{"rope_theta": 10000.0, "qk_norm": false, "init_std_up": 0.0442, "weight_decay": 0.012}
Each number is 128 + 24 x the weight over its row's rms, rounded and kept within 0 to 255. Layers, rows and columns count from 0. Numbers have three digits each. The size before them is the row's rms in percent of the matrix's.

# layer 16 MLP down (transposed), 512x128, rms 0.364, rows 43-97, columns 0-127
094:113110102179143162121115139167131150106131122151090116158112132129084159120123115156127111131151163124122125145107122139148106113136109116133114114119170129097090138130137172117128112100118119142154084110177080082135153136131138111139117130088118105114129173135122169126145068137153058105136146138125124139137137166134102159170085104130154121136137121123115111196122101095112149101153
105:167145173139151110146135188160131130143127162140130129117112154119158131126147108129135100146143177145144126184126146120151166163118131096102173117123124118140106138100142145148135143106165139134091119101164116083077130126113085116125124114143100127119098113159076085139146129170166114116163080104086103120120114139132118122111117153112131091141110168115111103151117118101139171110100
100:124077186091111093152138150099112108137111099140106112137118154162147129158140108067097110166062138119133101127125128156152138141131084134133155140115102164175144148137148115185138135112111120101130128119146130132137139085109108118103087155132106139123130165108173132172101114106161107120115110115137131150092134106135139145166111143137168112149131088108112145119174150127138123136106
107:111150117116105118158109102183110149123122145139106070092112098143106118144101142135190153139184133112128133171171135102119103106122133075137089162130158127117124128097143120120129162153128137152122144120135088130141149166104150154120127152119109161158128174146157155116142144121098131091118122130134112137116136153091125137103172108197115134099165116120145128153105080124152113125139
091:144120164133122105121100088162097116153149128162122135128102177118140121156143173123144130184129112148139162115129128114141115170082146127098122138107140106156130114131133174100126170171098109121108118144150117124153158153080136107123109117116078141127112156140145167166148166109154164118115078141177089140114172144116130124109104139124094122119118127084117142165146152126142154110157
097:130099113091146166158171123120144130093129140173156126172097124180131165159125133108151142153121124099140123127098113122142142113131127165127122133139109128105125119173175125169122160097116100125111134140145177133182173121151154123097085154107091166116132093105170130132134117109135094111112064162116091105100139140148118130109135115132119126114100116113137152087087134130144102129138
111:152142098111119180124147112129085143154142134130097094149111123152086125140155151085081138116137107121142110118120171147160074172121125108112135150103105126098138112153129159105167130136130142117081120114100144123145095146080139158132106131113159149125147100140089134192149128136138110140143123146125126103087110140141097119104141120079113104092158133096122121187086156124143124152121
090:138147098154140071109092122113148110143102133094132119129126146120123117113165113101147130096129105149130132153123142107116096120097127170107183104157105145165139160126113118150132063117180136106151110160127089142105168153138134155130156103103084106138125149116138143128174151166101096102136085098131155095086130119110125067128113110152125154129115108125143151114107139115166149108119
097:082117172140104157139117093113138192125133163154125104161083097160129090126120145111132116127164109089149098127110122120127101115136113108123125149158128162160124095102154094134169096126122064108140153124137122153135141148116126110142111084143139147139150119134110168146145078150150102118100122142145120119113138118124078133124143168129140165064148103099098150140102141150152134118154
108:124098139110109152129080125115122185149171139114177126130119143137128131096128156125136120127128132143121109147086152135114118125155124182128142105130127121133082130114125117125110147157143129123164115125166146154128123140131126124120146095079116113208117157118124083144111104155109079134091142150133106152119112142163099143152128141151047135147148135139127134158161112140118187130177
098:127059147136122131132111169136139153153123144142141141125117117077119125112126121111090144159174109113122165124139093112111174151160137091110140137105168107098108131146128090114159138132113129104153107156104129170114139193122133139132121137127144131151177120137127117090151129074131167132166099120127115134080150160118126179116114111103102110061163120136117128100122127154132100123110
099:120166122089128128137103115131094139157123094127163147100144131131132130155124124146112110121195090134115141102111098151092093162139128107116145114078136158150150141157110108193097118117125127116160107147158096074123107100150112096136135086092144150112128112148117166110127163085137113126118116142114131154152114138109112106141103133114070134128159112122172138111123097133152154131070
098:172161126113116126155107106111146136124112123103116102114082172137146127134099114122154099159157117138158114101081110125147157163064159176125107095147146084144105120114163126136105147128166090142117124119121081112187088100122153130116142116148149187128134083175151101117136131139122151142124124114107104118121087114105161140121143143132107170118107145124106125132123127116170131152124
097:153096130118100135170153130134128112091130085095160159111132075106122122158122134131100148134161098178138108147119121151157132144111118124133088117087121110129137143097143134122184106122138159133120149145156129132145136160111112116113146138156092117117115147159131140151115106150117164098069162127147158115120115156139128115125069163151138112148098155120082206109116164149127139104122
093:130115105129124106144141115166133161101126145127119169099182126133197138097139137150135133113145117160127112104131114112133135094149154152141116217104089166145118099126161113155176118125170177157109105103137139160119133077072135133140129120118147156151116146100130128125132103110133153147087113122119120121100081142141125139101131102116156142105117161133136114151112099105122123093141
103:090109120152119135154130120136108109102127138122145085119135142111094118094129130119112142164113146093093157138138165127137125098107141122178135111165133133133135133116064166124145110142150203097144134123121150114142100118089112175127130134160079120154142138148095127087120143164162147139103100134116152104133085174178133101097116127107132098143099113059127130112136105137121129110132
092:088129146153152132143126106101104128142173116121081150078116137154142101109095098128154130110113166121132128143088130115139101158158117148111088143154154121094122150098163145115143144116118082135130119161111095139148122134124126102128099112150115108175140160129144141122127111094133114136150115124131165138155131074130091158095128118111156120080088070110155158127086107118159172168143
097:129146119122171135124158141135161112139115176114186135127095085129140152116113168161105094132137126098146138143159106172091153129181133107122146167086137110173123133149163130147119126135105106135153087141133121130125097121127127127129142128104170175142120159111148114071144149136126108119134142131156174112126142109083106112101119130118091145065160137087128105120172117132101124109137
092:162127136170140130103083128134087112127109104156173122133171112106169130121101126082161186104156114111115076086159119095146121138127151100085143109098147114148120094143135147153115102175129098098118161135104159164152139158108163149133121147110093113097135167124095101121177136145128117121135139157113104139152120145120130113138121169112097137126135121089121134149161150141116148108119
104:121083136110132126131147143122098159114107133122093163160126151100135147080168108097108112121162110127154157130094167107121151151101109102126145125155145144135145143099111172162152105115140074079147141147125163116104172118166104069150130128133122107143161115133136088125120119122113138104147117146128141142114172151126087138126147199092108153120107119103139151132134122149178149152133
092:112136076099100141158166109114137122138105102133148127127168105134142158098177093151109131112143103122111121108108101135086139118133127147161153085146142120109161118140125136136103159154112126123146143146136155143148106109115089086111133088123152175123143103127133133160174097147139120116103178182135167096179145145191105155130128113124119121143119133117097167145122143116149115177110
121:144119110100147125126152160135185130138128136117116103155153148128099129127182126150137089196086121168125083132180071133093118140133160089091149132119123135100140131082138177092113155096107136118123126118117144126116126147114125152141108146134103120115120164119121126113133133153126152125148094113125107134162091176155141112143155118104105167171124157132106119141164124126100121115180
104:126128158166134164174154143129144103153154126136048115158144124139121141174100130096127145144063132120128091119108159096103126121101085140153163138146156117123157141112140147136067098119105152124133152120159127114131102129110098128112118135120159114091174130150135115133102107104123162138149107105117104090088122165097112112116085142181130110134131104145133151136149108131090128139121
097:150160094152099109155157116191099117139139134067158133122092127123142138157128104146125130173089136134117121104101107123140156144136104107123127092152135181152156152138101117054128083117140136132129101139175116171127118154143169131114173151122103105089141083129116090137105106115107127104144127117106126104138089139109146148140127091137138109133129156132140163154143127146141110093139
093:143150106141135162158100168152144132166112112137140150100123109098148107134098111131094173133112137104157098127110099130162137124136121107100146159163122071137139152116120082131114102094075111113120171145190097122102145111084133152151133134088120116195131119150112145134119075170117149114141137156127104106150125124125136115110154135150107134113098140138127098105163107135155090105135
103:125122129123123095099099148132135115117133126135073125143082144145142131176132092169135117099189154131119142099091102148120146157149136129122139128087087112153098137111117125110142105171149122099113141113135148105170105135101143127138134085083087071131136147178098093129149163127118169135118132158121101122116121107148103153136081081152072118132150112125138116122145155140137149147115
102:113116113077135093125135118129140121158198071126160157103143155117106169107118146149119134101147174140111113106087105153133076119155150158113166166116137103103125116089129118142133155104135154189128131145093099123119144114138115130106088128138144149153129126125122164164151139168126137155128178138111145124131132105143093122121127126146100129149108159142089135155126150113110169167095
103:147152153136141126147124141109142105134128134125125147127134136100089144152118102099127135143128135092123156146114119140153087140117119137100154088142131185112106149148137111123095094189161103131112143132142120127181115151185125148149154116105091105110133181117124082131173120139160163117123161180161084130147124167146083143126147146158139127119133114152089092120146167099101134094132
102:119161140154095088157146184127118116106149133169162124123113167127139073135156139170162151137153124113126110115106126076152130098095093141120134111162088124117086146143158104099142108117123143130147146134150146146112146077082114128151168129121115133153106139153126112118123121158123160125086177118119123134107084148128123127125094165082128122075104164145142124107122100157130150125138
096:089114156067096070095168132136133111146135101138131141148095129111129146099150146118119087165127191148111100171101181146100078140133112119133126107091198163128107133155108115109127155106127139147147112119126109143149104128134111118081146088128121132111120139143092167152184107117129088132133124119107112125107127121111094097126152148117134106096135129124113105144125123119111134114108
100:136119139105126156156088151140137153118124166130128100115103131154111086129182107139169138096131132079122150125115111172164119145166118119125152098166128136132129106111130090152134130134163162133113173122102128105106097117091103119150123117143125100130145151113119098138140110121163101128117145109134119093145131159093114171108142160092175120134089155137205081102176135113138129134135
099:147110093081127131105162148173157144150140092123127145123130109129106122193121105180136103161124138147121107122103118118068085160147139176111138142147142142121128110123106136141112123117141141163134118134106116151136096112128133138137142125129100130103122094129141127095142120137137137081136131137114096173145134126093126126083137106190149121043119121151114094099106083145126113089136
094:150144097110082113171113121140131128119123139139149086141101112089109167133130137069109113117131141151123156143074136132093127139135111105150133132137096140108108090143127152125138115112154133148079165166120161113171145111129103115162134105154095131088120175123135188168114184115133123130143149150149134113095140170132102128124086134147107146088096117162110152141126111137082134137130
097:140146142150118177111135142107147112160121129124136154134106143129118074126152154142144132127162083130123127096144083127142122114106144135148121120101113136136147079124140106127093129178178128147118132105130108182141083120134126096130142117170105103148136119113174133128140123102132119129113129120100075102124048096111129113117111144153098090145127130195088145077106134117111115159127
123:155118118163119126165114144141116174155132129132115075109108114152124113121132128148166144106126103142098123139094093151104099129120142128156134109115112128090129111099158115143089107146087163134129088106175167109118144146125116139154087173140130110110113171139147147121107136108098130127118156121167117163162138142182093105193136081110114119127118147089122096116145136092128119138182
102:136113112135117137126113100084123126113153127149196135124150110121129177111132134100116085093071122094137073129104137136138065158151125210146146118154082102150120125128115144144088140125122104123140138118152119119146155104116115158080109125144158132105097128105159134146115110129153150152136091137129147127166126142169141092138178146150121125150144116101147107129166124107142123132137
099:165129090117142182095156129108143160129141124138141129129131116108127124108088115126116135146122126112159142135123121131152103167100111117096134130100169100093113107101084147129106154109108117147088146147100143170102147129069119100134177155088088162187144125152121130105168108102157100136105122083141164139127128120162120100128146119104125116123123101172102150159121143137158174127151
107:094119150109149145139176100119120099112166116175131151118150119110122137131139117128086142090132142141141149160041133132107150129082135120097075178143146109142119152154115160131134128133136097103109141138119141144164149138133186119086123100113143134122138120139159131142179158092145147134166131123140144159126135076147118086138119127125113117139134137164119130167141138095135159122075
096:162151137113133137114134093104117126139120121132096150149117121155155125130117139116107095095114107104132134043176092124099120155127186188126120123142096142079129171117129167122161104119135097136135113116103158141133111132127105143150095126156148120144126135111160117156164104166097165119104115096121171161137120135161124131141166119118141125130071167106115102150103120134159140100144
107:120128138103131121142146088116161114136150174138159149165144119122146129127161133113132099113159123116144112148127144118127171133148126153080084105150170122135139157128140111101142109126104156130087073128121155106153149125168169110134108138124121128149114120128083184144174118144164144104100154143098157099122141149140120130174139152127110164089111164196087104130159134092116112129133
094:145075120077103124153138168161181105137136147105157113158113123165155121121089117070145108148143141089130095147118134132138142107137127112097145075131136196133156153116136129139128092119155138149151123111153155172166123110151136112127148160163121135120135147111104142163123137152111152084172123097146127104136124129112125136138149150138089129131129144106126096180105138144103154104165
103:136102108090151150157143137142121136145050109114110093130140133123135139112113158119137118134120107119130119094112149116165172165113106093127155119132071114141112130121117074109091153187085104103136145136112113078106110087150139128124107173112114180136118128106102140159116111145129107170131127154157125117151098097127147116118147113138073135139091149085117129113115108119112145103145
107:129111100067128132125124151126122138138163133153145148123146127105138141102154092143138069108093073158099098161131103210148109130140163126097077122133092149084118109121132104098130123109150145100131117163113124140145111121152096139146095098116130137110114184127080145123160107155160079129137141157117119127151147127132123154118128109113135145134103132140100137147132103183128150116138
094:109169097133108133137079121134096102133107163135132080087107152181150125104127143111134142132126123120125094102138105100150097140093133119115114098100133086128133140121095163139124158104185121109115174125160164128118121126127151113148092149149143135128104136115121066126148120135097116118147143108109149120135052121113143086082119145132134133175124128165132129160174150142142106163134
098:127165096101115143092155140150149156125114145113105156145152104141129164129066111117138093095133165140155146105129103094122122096140146129097125140132107145165119111073123157087106159123127133107153105156143189137166126149109168177147133101101130122159103124130156181106135122148128155099131132103074129148109114121136152120141102126157123125158163083127124120114126093111151163135105
107:127099190094110116084090124121130107160143089134137134137133070131087126134139150148155139105130120130116088130135100134146180132122080132168097128103131134165128164130161134121133138182127146121116119117154115148139103128139135125117155111145134179121175124145121148101114152146140129147106118150111107102144083100112164120132142109105145141102115161063141114173129079138107096165135
100:113140116125174135105125106125160146146105139118137168132176143131096180122104106103117138139162071129141110061185113119089125104145071136137118171122128089135126134140152138137145139080118106117147132127137100134132117106126100174148189143107114130077117114145153154142122129127135115125108140145134148134184109181156148133129081147135120144119137131137135110111157124176118138120131
103:098162132125125089123109143140152122095096131102088142123130102123143125183166149140111181140109113122110119146134154126128086146134142146135136109130129089095123080113140164128173114096103095145112148136122131178134127130108104179138118134156142096139139102142109133178161186175109141140093106141168127130107128120161148163141092148133109096126095127155123118091121114122115074103126
105:153088142162141108112112149140130138097144125078101145087120176107153131114103112144140125165143147091093135090108123116088111136140116114109145167144168166141129150130111112138138069161117149148192131111104182130167105174142154121096147114106127132161131115112159131155099096133136136099152129159122095113150151117159121141132161100107110131148096086105111141117109119149129151127150
097:155118122127160127095120152135111129126129155165137125117131164062117138140109135121115146157129141097119125125127115104123120171140126145162105128108132131118117105155174136103115099168155095145146085142074062134112126120166120096157148150078113167111103157160132113166167115139156086137152095104167152116077154137097115124077144103115165114141118153101125110125138108121125127118133
103:143139133123129155120121157166119121095162112096142139119112153128126156135183152141158087145139122139108092168148111135108146128106113135132128146084124146126137108122168168131119149082146122157120161167120113139115093168140117094123117117119126130110121113105149120114084101041172131105110111142121132119083180123107126130139176158101127133127152106093149142117159147141156092117177
097:112140124142104126152112153112141116137127135135135119093125128148160101110099100111132079125154099118148130098089044177144121155143137131145138097136127112153149083122133116140091123099137132112097137126105146170170107147144092119126141129123137121121099158150198094155150171103115113128139154129152113113140115125114136201171145126097134156103133136160146125128142089132112096097154
095:145105114111119095105093155075134156131134146136131125074125131122109143114196141173136154111154111131118135135098124139094114155108128141106124108153155104116142100158147094127113081134078113154119180181135140082110103128128098128129108113148134129097100158154109131148143136130136147148108127145102144080161145130119109087164165123106162127120148136160123140133147125138122189133176
093:134115103140124149141139133129151131142158106164133144135164137140121154119146130142133134117099148100117099105104135145140136136153131151147131153072159138114129129063122112107112123103113120119103093126145138146125135143086135138144083111120147139133149186113101161205145140141180116162128116141114119120120150131118121112122114118102130131132099149090080134182093204142142092130192
095:148138102116135105131133131159128093107162118148131157105126127105044098089121146122126163096124124113110129150104134141116139112132146122083112119128178115143107114114111128128139101149167090141150138123124135106130075108118144123118057128160142153191158167100110126125112187108102160149149099128130165114138165135109099128152115108091146091134121097115119150107089151118120125135119
# layer 16 MLP up, 512x128, rms 0.364, rows 44-97, columns 0-127
102:063144148165118094119159119108125086097111091113119099146118178149133109162162128100118102174127126145123097152171148097156144153158118126140120120138093129163131094112104136143115155111143119130116131119120102113167135146096148116120109124111078129134152138085117149115120154119143181134119102109148110144161131134149108082153145160175146124089139094146160097138083119133142163143152
100:097092116082150152143133128167167138128153111120154115140183101133161070139129144138109122135150138172079100109156106162098143087073140125121110156132118107121129116092123137140133153127115107167159169092109161167122124093117142124143115170140131128102125099094117142147104113147126126085135141119114115139129148101172065122152128122157143125095106124127118126163114162113126116162151
109:095123111121133129150116135189084101133086091131150146062142113115086145082107140117145129102151137125116140151125129100160128114120147089152096142143138154141123127104142167122115173154136129116151173117142108128118162144146123165114115111072119113124144109159132113149166119141114126092168154158163174131150123114126135130128181122128125162126163079122091111125094119156156134121159
081:107139174159126118133087135128138173113156125127150154114135149094127153114124109104150116133120153117127112116156148095132118086088118090136142097081176113147119164164159074146128100148151144182153143139135135142085123123120100099165130085135170114126173120116129126164167120098091169106106125149147192104133113132108153135141112125122129131123094140165113149106118103149134140113111
088:144086111162108144134112058106123118175099130100135093150142162135127135124145148148144155128133105146113114165165170105112133119114151111167122114166158112153128128147155064091169120118097145122161104118090152093070131136139099169101140105099130139103146126100094142154087115160117132129117108130111154133135141156141128089114117106130145147136124126130126131091135135179110117150090
111:128102122138119129128131101092082151142141144126110094073177140136133110133155146101092116143115105092066097102148152112168159173164133154140121138148149145128106130155143129132104120156098140155125111145099115144133128088176153089125172120106137112116170113133099126151141169143142145120139132154098098118154129139088142131148155095138103145095181126110152125137105107091109096151107
105:117132127115120133154131164101097124111177082144114123137122149106157157127134141134121141104167142131164100105157125128144105119125147139112139124109085158110168133108167108169102161146104146145086104098100127126147148104103155172101144158146141146145115081155155131151131098113106145166108169144121099114102134145118115164104095125094151113157120143145172160115145099147075116186144
100:124120172132156131150125141112122166142116099101097153165109096135135129134106135124118102110116112117134136096133137131151124126088114174118095122106147112100145118106151104138090161142126117120108125136128183168165127131194131098124109150139134145137181115179132158149133140142140139087124129114154102143084087145143133145141093116165109190129140117087155166109115114093161173126163
089:110143141081126106132116148101087118167166138118152144123124119151099124153102124096103080122107135138146145183139188116090115147100123131107144146142144087126168127083121135115148138125094140089170136129151114151130097140152118108143084096178145141145112115111090140091097137125111132132137137142154153125149103147142145114135133107122122148130101126195203142117156141115123146124097
110:140136135105138137146152131119118088142129153152109123125152126080096115134139095134150097152105105186110155164114079147196116084146125101173139125095159136098137099123148131129177105125131159096143128124144113121105141138133130143194155096152104099137151094137134150127146119103091120120168106112159110140090106122104149124079153134134156135121099116180119108115109123162119109124122
102:161076100090095121108131139157113156138109102098139129151146134138159156119146152133086168139144139141114186108120172092110111159125113116121086117152163137148152116177143121113111133096140121102129157150139089110118126120142211126140131131106109132138141157118148124113123165164121135116145133096123151147159122142132118126155086197130086147157156138146126114090119092133127140139109
107:147146112123137110104128144128135159102120116118144167104120174129105157149153142135132097103093151099093132142120104130180127102137151114153126128131129143178119076117166109104180143110106125136161086090119151160136181104148117131164108097113118124105157129115102138119117081121100136113132130091155139134100093104105147120120166149150084117130149170177095134104103090125135130084128
105:135100179132134128134126121132151086134116135109130120084151083124122174138134106144105086139173107124116071130102141145117139118168154149119126145086116111102101086179136121108158184160126145141089135134095157108122151149153152097162136144150147162150128122108141097104138127106162142153074107129145139130126151104140143135175117132140103142140111165095130127123084074128113136141108
094:140124122170154054084141132121177113116121138081132137121140184130152089173166099142144150109096045092082139142116108123113117099099131118177143121141101180123118117105121131127139114113158129114176150143124081114122116160134148131149108087140124142105113141172164149102130118129148127091153100114150119139109114114156117114123146154144132126121132127133140133142141115142117146139142
097:125155172125128173077114117115141142157099136145162124140169139144126162135140133139114058163152113124102085090144116122140128095141101132131130119145132138122115115152133088127131106142147091129091148089147150083084192102124137137101086094120127156102132110149146130147139079122136133096115170109130154136144087108121138144088153141104113146103151097127163145107143121117127091149146
088:148110135098136149073110129128161102112124163169135086111143158137144081105116112145120119111153152108107137104109159098121090104171086114127138111152097126163133133138105127133165148130120133138165120140135110126144128127109169112140088102132135137113134134075078122061138119149070181132118158115152109162160089130154134143104111133122117137130151144135114135126154110093079130112090
098:133141129138157123098131142130108148125164137136169103138106125136114153122144139147112158143137084122134135162137169117108072123115150113085098128144118124131125096104116123160129114136145146131073156140110153110108145099121090120163146171141164090129165103136149148093140120157098112139078149127149069176124157161189138144176143128116088122128111144139123119105129143179135120146087
087:154116163115098103125116138154106093141110121139127126134124128128159154123148126134123110147122162120142151174128125132130134110160115177161086176088104146093191118111152141103130163125118129127165178139097108114161129164156143117133153173140110152125147150123092182111159123136113087094130099142133122156122123182127141104115148135071104151170136124141137109093106125090123093137117
100:064150140101158114112158148132129115124132121116161153119136125157107134149159120169121071142125151134154151156153125127105109136116101138144158111128112142112132091121122158172184116115144091118142129136150144136162127070159113099167158116108102129144163112139126139087105111113095121105129127146065133100116131099136085124177096171170156147123133130123144124134129122159163085109122
089:136084123130122123091106111150116100120121154173119102126128099139117129143121094149138134133112161102123123148146126109100117138108092123155108134134126127114122146110090152121144117129136182147124085079118076118128110111137117125157153158140154111143179146122148157158100164164103133147102078110093093119128157148089162136116175117168133127126181155145085133169100121155116083108097
096:128122112147159155167131172108154126123137117159077119169163141120156131188112135140125140117111104113147148111150135120120113104164148137111126117139131089147136151129167139163154119154103105128054137130083128148128121097118127124162117122135199122130136096119131118127122074077100123114162107140128152093106121079100140125124109075104125112151156092132105110120148108133167119117120
098:150097128139111120127126135131116117177150109121121128120173127112148154164115157110128146164103121098143075129133145100116136116131142138115115146097083124118132183114106116137094172115089113129127156155123145093090118092122128150119122135119091129137134095157093119116155146059101124120137121095098161109142196127137160151098133097170085072124118114106153171131117126143149126107138
098:107092177145088146138120101084158135146116158145123099144157159118127122131115104135141121108139146118131111172148155125145125099153132146099207162139117090111120118116163099180115138137169104113173127101135111070154176120116132111095095137139106114162128136105142168103124147135131112113105147165118126122189130120147081123099116115111102149147125133168144130131124159120133138115106
090:114145147154127129069128108109132129141159098134104120145119120157127159143160144142143146107105101135096088129144150110154113147043125098144125139149113156142147098153189125149181145114117135127125110107115087169085160134120122113130151092165083075113125143163110106143116140124097111140128102119130120176110122153163094114125146110134140134100114136131140122112138139133064152128107
109:078136135143136102113111121095107101186068142172121116122152147090177139163099109132111139146104137139127147106142110120119166149163098166137129125137117120108151178098139100107111130097166148122103142119160138136180116155127094150116152139124126145103105104113108153179112123124120121090153103138120153149148123145154139101110118151110091128124169121157128094150130158096183133109140
106:146098103130126103078081140129095135156123096146108120116146158109115127158093094110114102130122110116099135108177134144171085099138121108088126131124091143119147088091144133132163129143131167094139140140098171126125137098138151122115122130159127089127155189129144108174114089157157109149147109115162150137144142095116120165181165179133135159125129106127137110108129109124149113117101
106:146130141074077140126155086103162126155112125115135152117115159135157161113154154149118115146175152092113118104149099115145135100140129164123107138116134135111151151118143102157140134162114135151129126172163111106150126146115123115168121097093125104160133119156158106138093097096084179113120086100155113126159107125106104130156147121185121114175127126126152109106096091147118155107164
094:190168134113109191136145140142142129127130108111130136142129143133142118129116135127143146094100118173120096126117095124085168143094135120103074126117080107151119159117105120122166138135112100137176178128169120109144107127131125139143131121087162104146152077132076112153128093125156094110170144151133144102153184121110168129126101125130120122142131135131148146092107146124136155089105
114:137126142112088132150117140108134160113110104147127117104184107107131101194112126142098095112138104105137140093149086200131113136120151141105111105118095071111119120098106170141149111085076142133150148119126083101133138154137109117138136112100171152106161144118159092143092108130113131130124165176096110138132100156137119156132115093138124131153151132149104125112105171131137118128131
091:124170114122105143166092147093143094109140123102153117089122167090155100136127144088120125095158139131146079095149106075132157159091127112159145107120096101144114120139162170101136138130140159135145153097104101141127111129134163099159115131150116158130154128100116117180101152121146046104127090147124100097111130095142124119127136128143132120126150143184127151131118138102116132112123
098:074123139124095155125135148131112143118130113118124148127152143144143113120119102110090137111168166105133120135153165082111109102105135166108164136099165080155129082105082104146153133134150116164139137131071134077146133142101145106119127122124139128155130145123160130086166161162152139138117124152138144142161121129166125118102139122069109093192143116149152112176125146128099133112137
085:121124143109115135086046104155095197134083128120090151127171098138154139148085111098105120115139137108152143087165142139096109143113117163158138161108108150136145140123088122140144149147117139137115070077128155129118158125163132150134148143131100115140129082127145149144149123114131113149093125085104129127137109123142114126129125127136106107126108152107144150172133134124080154100156
109:115125103151152137099123124123163061121095090101159147132142104120101116086141183119125147103117121116139160149112130119128080115118111157103097119137118135147121129138133120166163132135166173112105132166146148149195111121152147134154123169117105113118099134114130126120150167150137177146156125139117137129108111078140155118116173113171137138129155080156158120121131153131075120151142
112:122148157155112104179119075109150152147125098110113120097137128114097146117119113157140147105129124165175136116139101124095153123106148106107106146132114116118128121166149115152164127121115077129093156147151125125103112106134158173108188097112137160134105123157117119114090128135097124100139125114130169162140157140151117111143149181102105094083132144150074119153130161121129076139098
096:114128118169140156143146126125142146076144152118125116135130135153083136095107133105099108089146107132121137140113123136139104126138131148197124124091121150128157159086126141126107123124137109169135154169117186110140155084099163159094146124166125125172135081109153118117157110050106147153159137099138130142104132140114091132114091133171117135139136118126161098117151095144156146124117
105:090149104117121143148077137127146122089143101114116176131154163121109131161121153184097134133135133110178134133115150134133082120135127148106139124133133153115180087107125195085135117163179133105158127113117135128125137126151126144149149096091100111114089128096149124136119102148117150175094137129094139098147112128127130142170170136112117139142176146128106148127121168146128160084115
107:131158163140115130099161135134155125157135119130149128146136134118126122133150166092118125085123096145130117077145120145122153104108114125098124153167138100100188145087116110139120139124152111127154128163147114112108109158140099072174106120110111122166133114129126123141128141124151104110144135176076155135134126145122135158104121153138186123163087153114152117056152171088113154151146
100:111111112128087159163109162097131123124147115172163124145138162140125121131103153132151139123119079133087131122123103105126091090105123080165146099157170109149095088183126146154127108165109148112086142090104094098142101127111109155098143097142129125148108139117074100136129100135115125104133167157122142163131139100137128162108147140157119097116152089130176141139151136154131133115113
115:115148141135124115151094177113153131144112131125155128153110114131134119138123131130071117105136115078109183144128129136161136110147159092187142119133155146060155114151106131149187133155118146126120181126092122138089104118152119143114124130149162129118146114137086138143127112142119142125115152166116141154162148065139124135104106130091125074139091102142099117130127173113139129091120
099:127146081094136173104122122133092127172110128100153159114135136123153188166139180123116122140109116136150139152138135111118122098145175122121090132166131144121095110143141119084110142108110122136117135144078142123089146133131128153113118110133123113128137136112117143114127097097105159158092141133125136105127122054101115134139142129127147109121133147136171118056129071111136078167091
103:129110152107114122133099137108148135140137143143142165110139132115149117134080142107091095148146136107105090120120128096116178077136145147153132096136124155113101099124119144113101150118157105116121128112152134114110098102146144112135163181130102152097138110147128093167128123129093102087135145064093140169118151122150140146167106119137175149145123093189101076156171123129100123136117
114:097105149162134187171123095124175103088139142126139126142165119112108123154120164116112105137119101092142102093154127118128138131190119142138135143087119102131149141104162136167104147145154118127104124134132112167147113115133126129119133135118143140176137133159145146150074126127097136148131113134137129116119117163160102079103114121168075154117126096110098101144066139152131106159175
082:127111142150162101147084152134129096134118130144128131119136124133133108154119078110099097107146106144129116144127083152072098132118168146133126120099089123127209080121152146125134138173123144099118135154085136094168117146130142190115127145135123136148143123158134175109140164107124088115127109138118100113129148191135132120136165126163121119103160150133138136122109117082117093117102
094:148119145114138135146128142114122144135121129116106161105123125123162154135125136168140114122137105118120096112099122105090075142147121180110109115125169112099154144152121119181109126117131112080149155134146072110105112098149112078097109144150158118140093118124145121128090132099133117153175132102128120149115107066134136156071166141150127180114144127185113109157137141164142167135136
103:136140142098107142097111135125159098093094096132155114100134153125118113152117116145130151123147129128110100147122147070140134144128136126193150123109138122149134067132139165097105128130104121124141153163121081114062137129144128101153091146158147128149160119157134167154173106131142144117122156087119118140070122151109119132133106145125115176095141099131179162135165115135083142133119
093:118117113147173142134101132125139113103122084116146139134149102120132139124136181125171165176137137134104101093077162078133124122136172159139124102081113130122170156117139150155132139141157145135170098136133114129122159119092143136149092071117142124072100134148119148130088107137153124114134161133163143121150095121185116134134134088093134144136135140174145132101108142114096152106128
103:125126100126131148169087135088096122156107109135143112134113110126121081139112130154132143135129106160110103125114154122134154135150144158163160151139131084115127050121154149110114145117160146172091149139116116163164126145123177160164108111146146116120146134130062131111129160161073095119122108116134116158127073106119159146130104133137121152146113095144095090119136165095130120111123
101:120130115133104138124169161135136139144123104126117116143133127170127110137114154106146100119104101146129079133159131116133125122132159140152149132132132129090084140119083139145134101168107096160128154177086129155110121151125124121175126125066138085105117140108172116087088124137128148114170107185145115119096097083117125145146146117134162122176113118166159095137071157137141120114150
091:118136113137117108141119088104161166138134062161129101138127152136121120183163107120143123141117139119124135146148074125144166118154153082105084144108119111097081124129175126144201133172106106156109116120111135132123154119113109131139164122122169082147091138134119123156117092126098118109165117116139141118113112113118158158138161129134125125146136123110118140099107084104168123095164
097:116116120118116181169123113132130108105124092171123073135151179224123088126125134120117083138132134177119122132145168129167136143089134150157151145125109131147126132118136149121125119117091132142118124074132124160088126110146160132112122128106158130134108106133144182118094135136113143077114141118132134106156118118095128141178108106161121157097105113103159111110130113120148104130110
100:130145083136113128133155126122101130115106152116112128079138141120106143135105144140175156116146126117123127094160102078101130118121139137153127119153073121134093117123119156131117139141197132128104204128127098124128105111144117170138180123090088128160132118163147077141117148157122130107179153145109117140158168147104107147084117140143096120135096155130120166115102108108135140095137
094:133100125131123111121103129122098133075165100165105182164156097110142100141152130165102157143088132118128111118110119114121126141073118158107105166122119152131094112119150130163155155094131117099126165136156087123119123121153104108120162061154140156131122105124100119129173135139140123130129115167141167110109146096140115068154183102136150110164113158117134134114131121130101113129162
086:085097133151110158156125122100162114160146140112164137184147136108113147127131143146090098117153110090106131132136142125153124126139125151110147163138123128112135083122100094130173145136114141129134134155139091183121141186182153175133141107118161151133138124121092126141108133131143122128135092101133109103178136119145112146153165135140097080115112118082076159135140125152151101122172
100:177158121125159156119150091143089129174143137115109149154120134087105146146078185134114081122107156146141158175104131108166104096130107108134101107140111130112120152109169146101129132146129158143124156102152120103129129158106131094145098186128139124149143119123144136101103131130088145127128125103116141098132105124154126080157135108116102113202130101141154161127105147108143128097121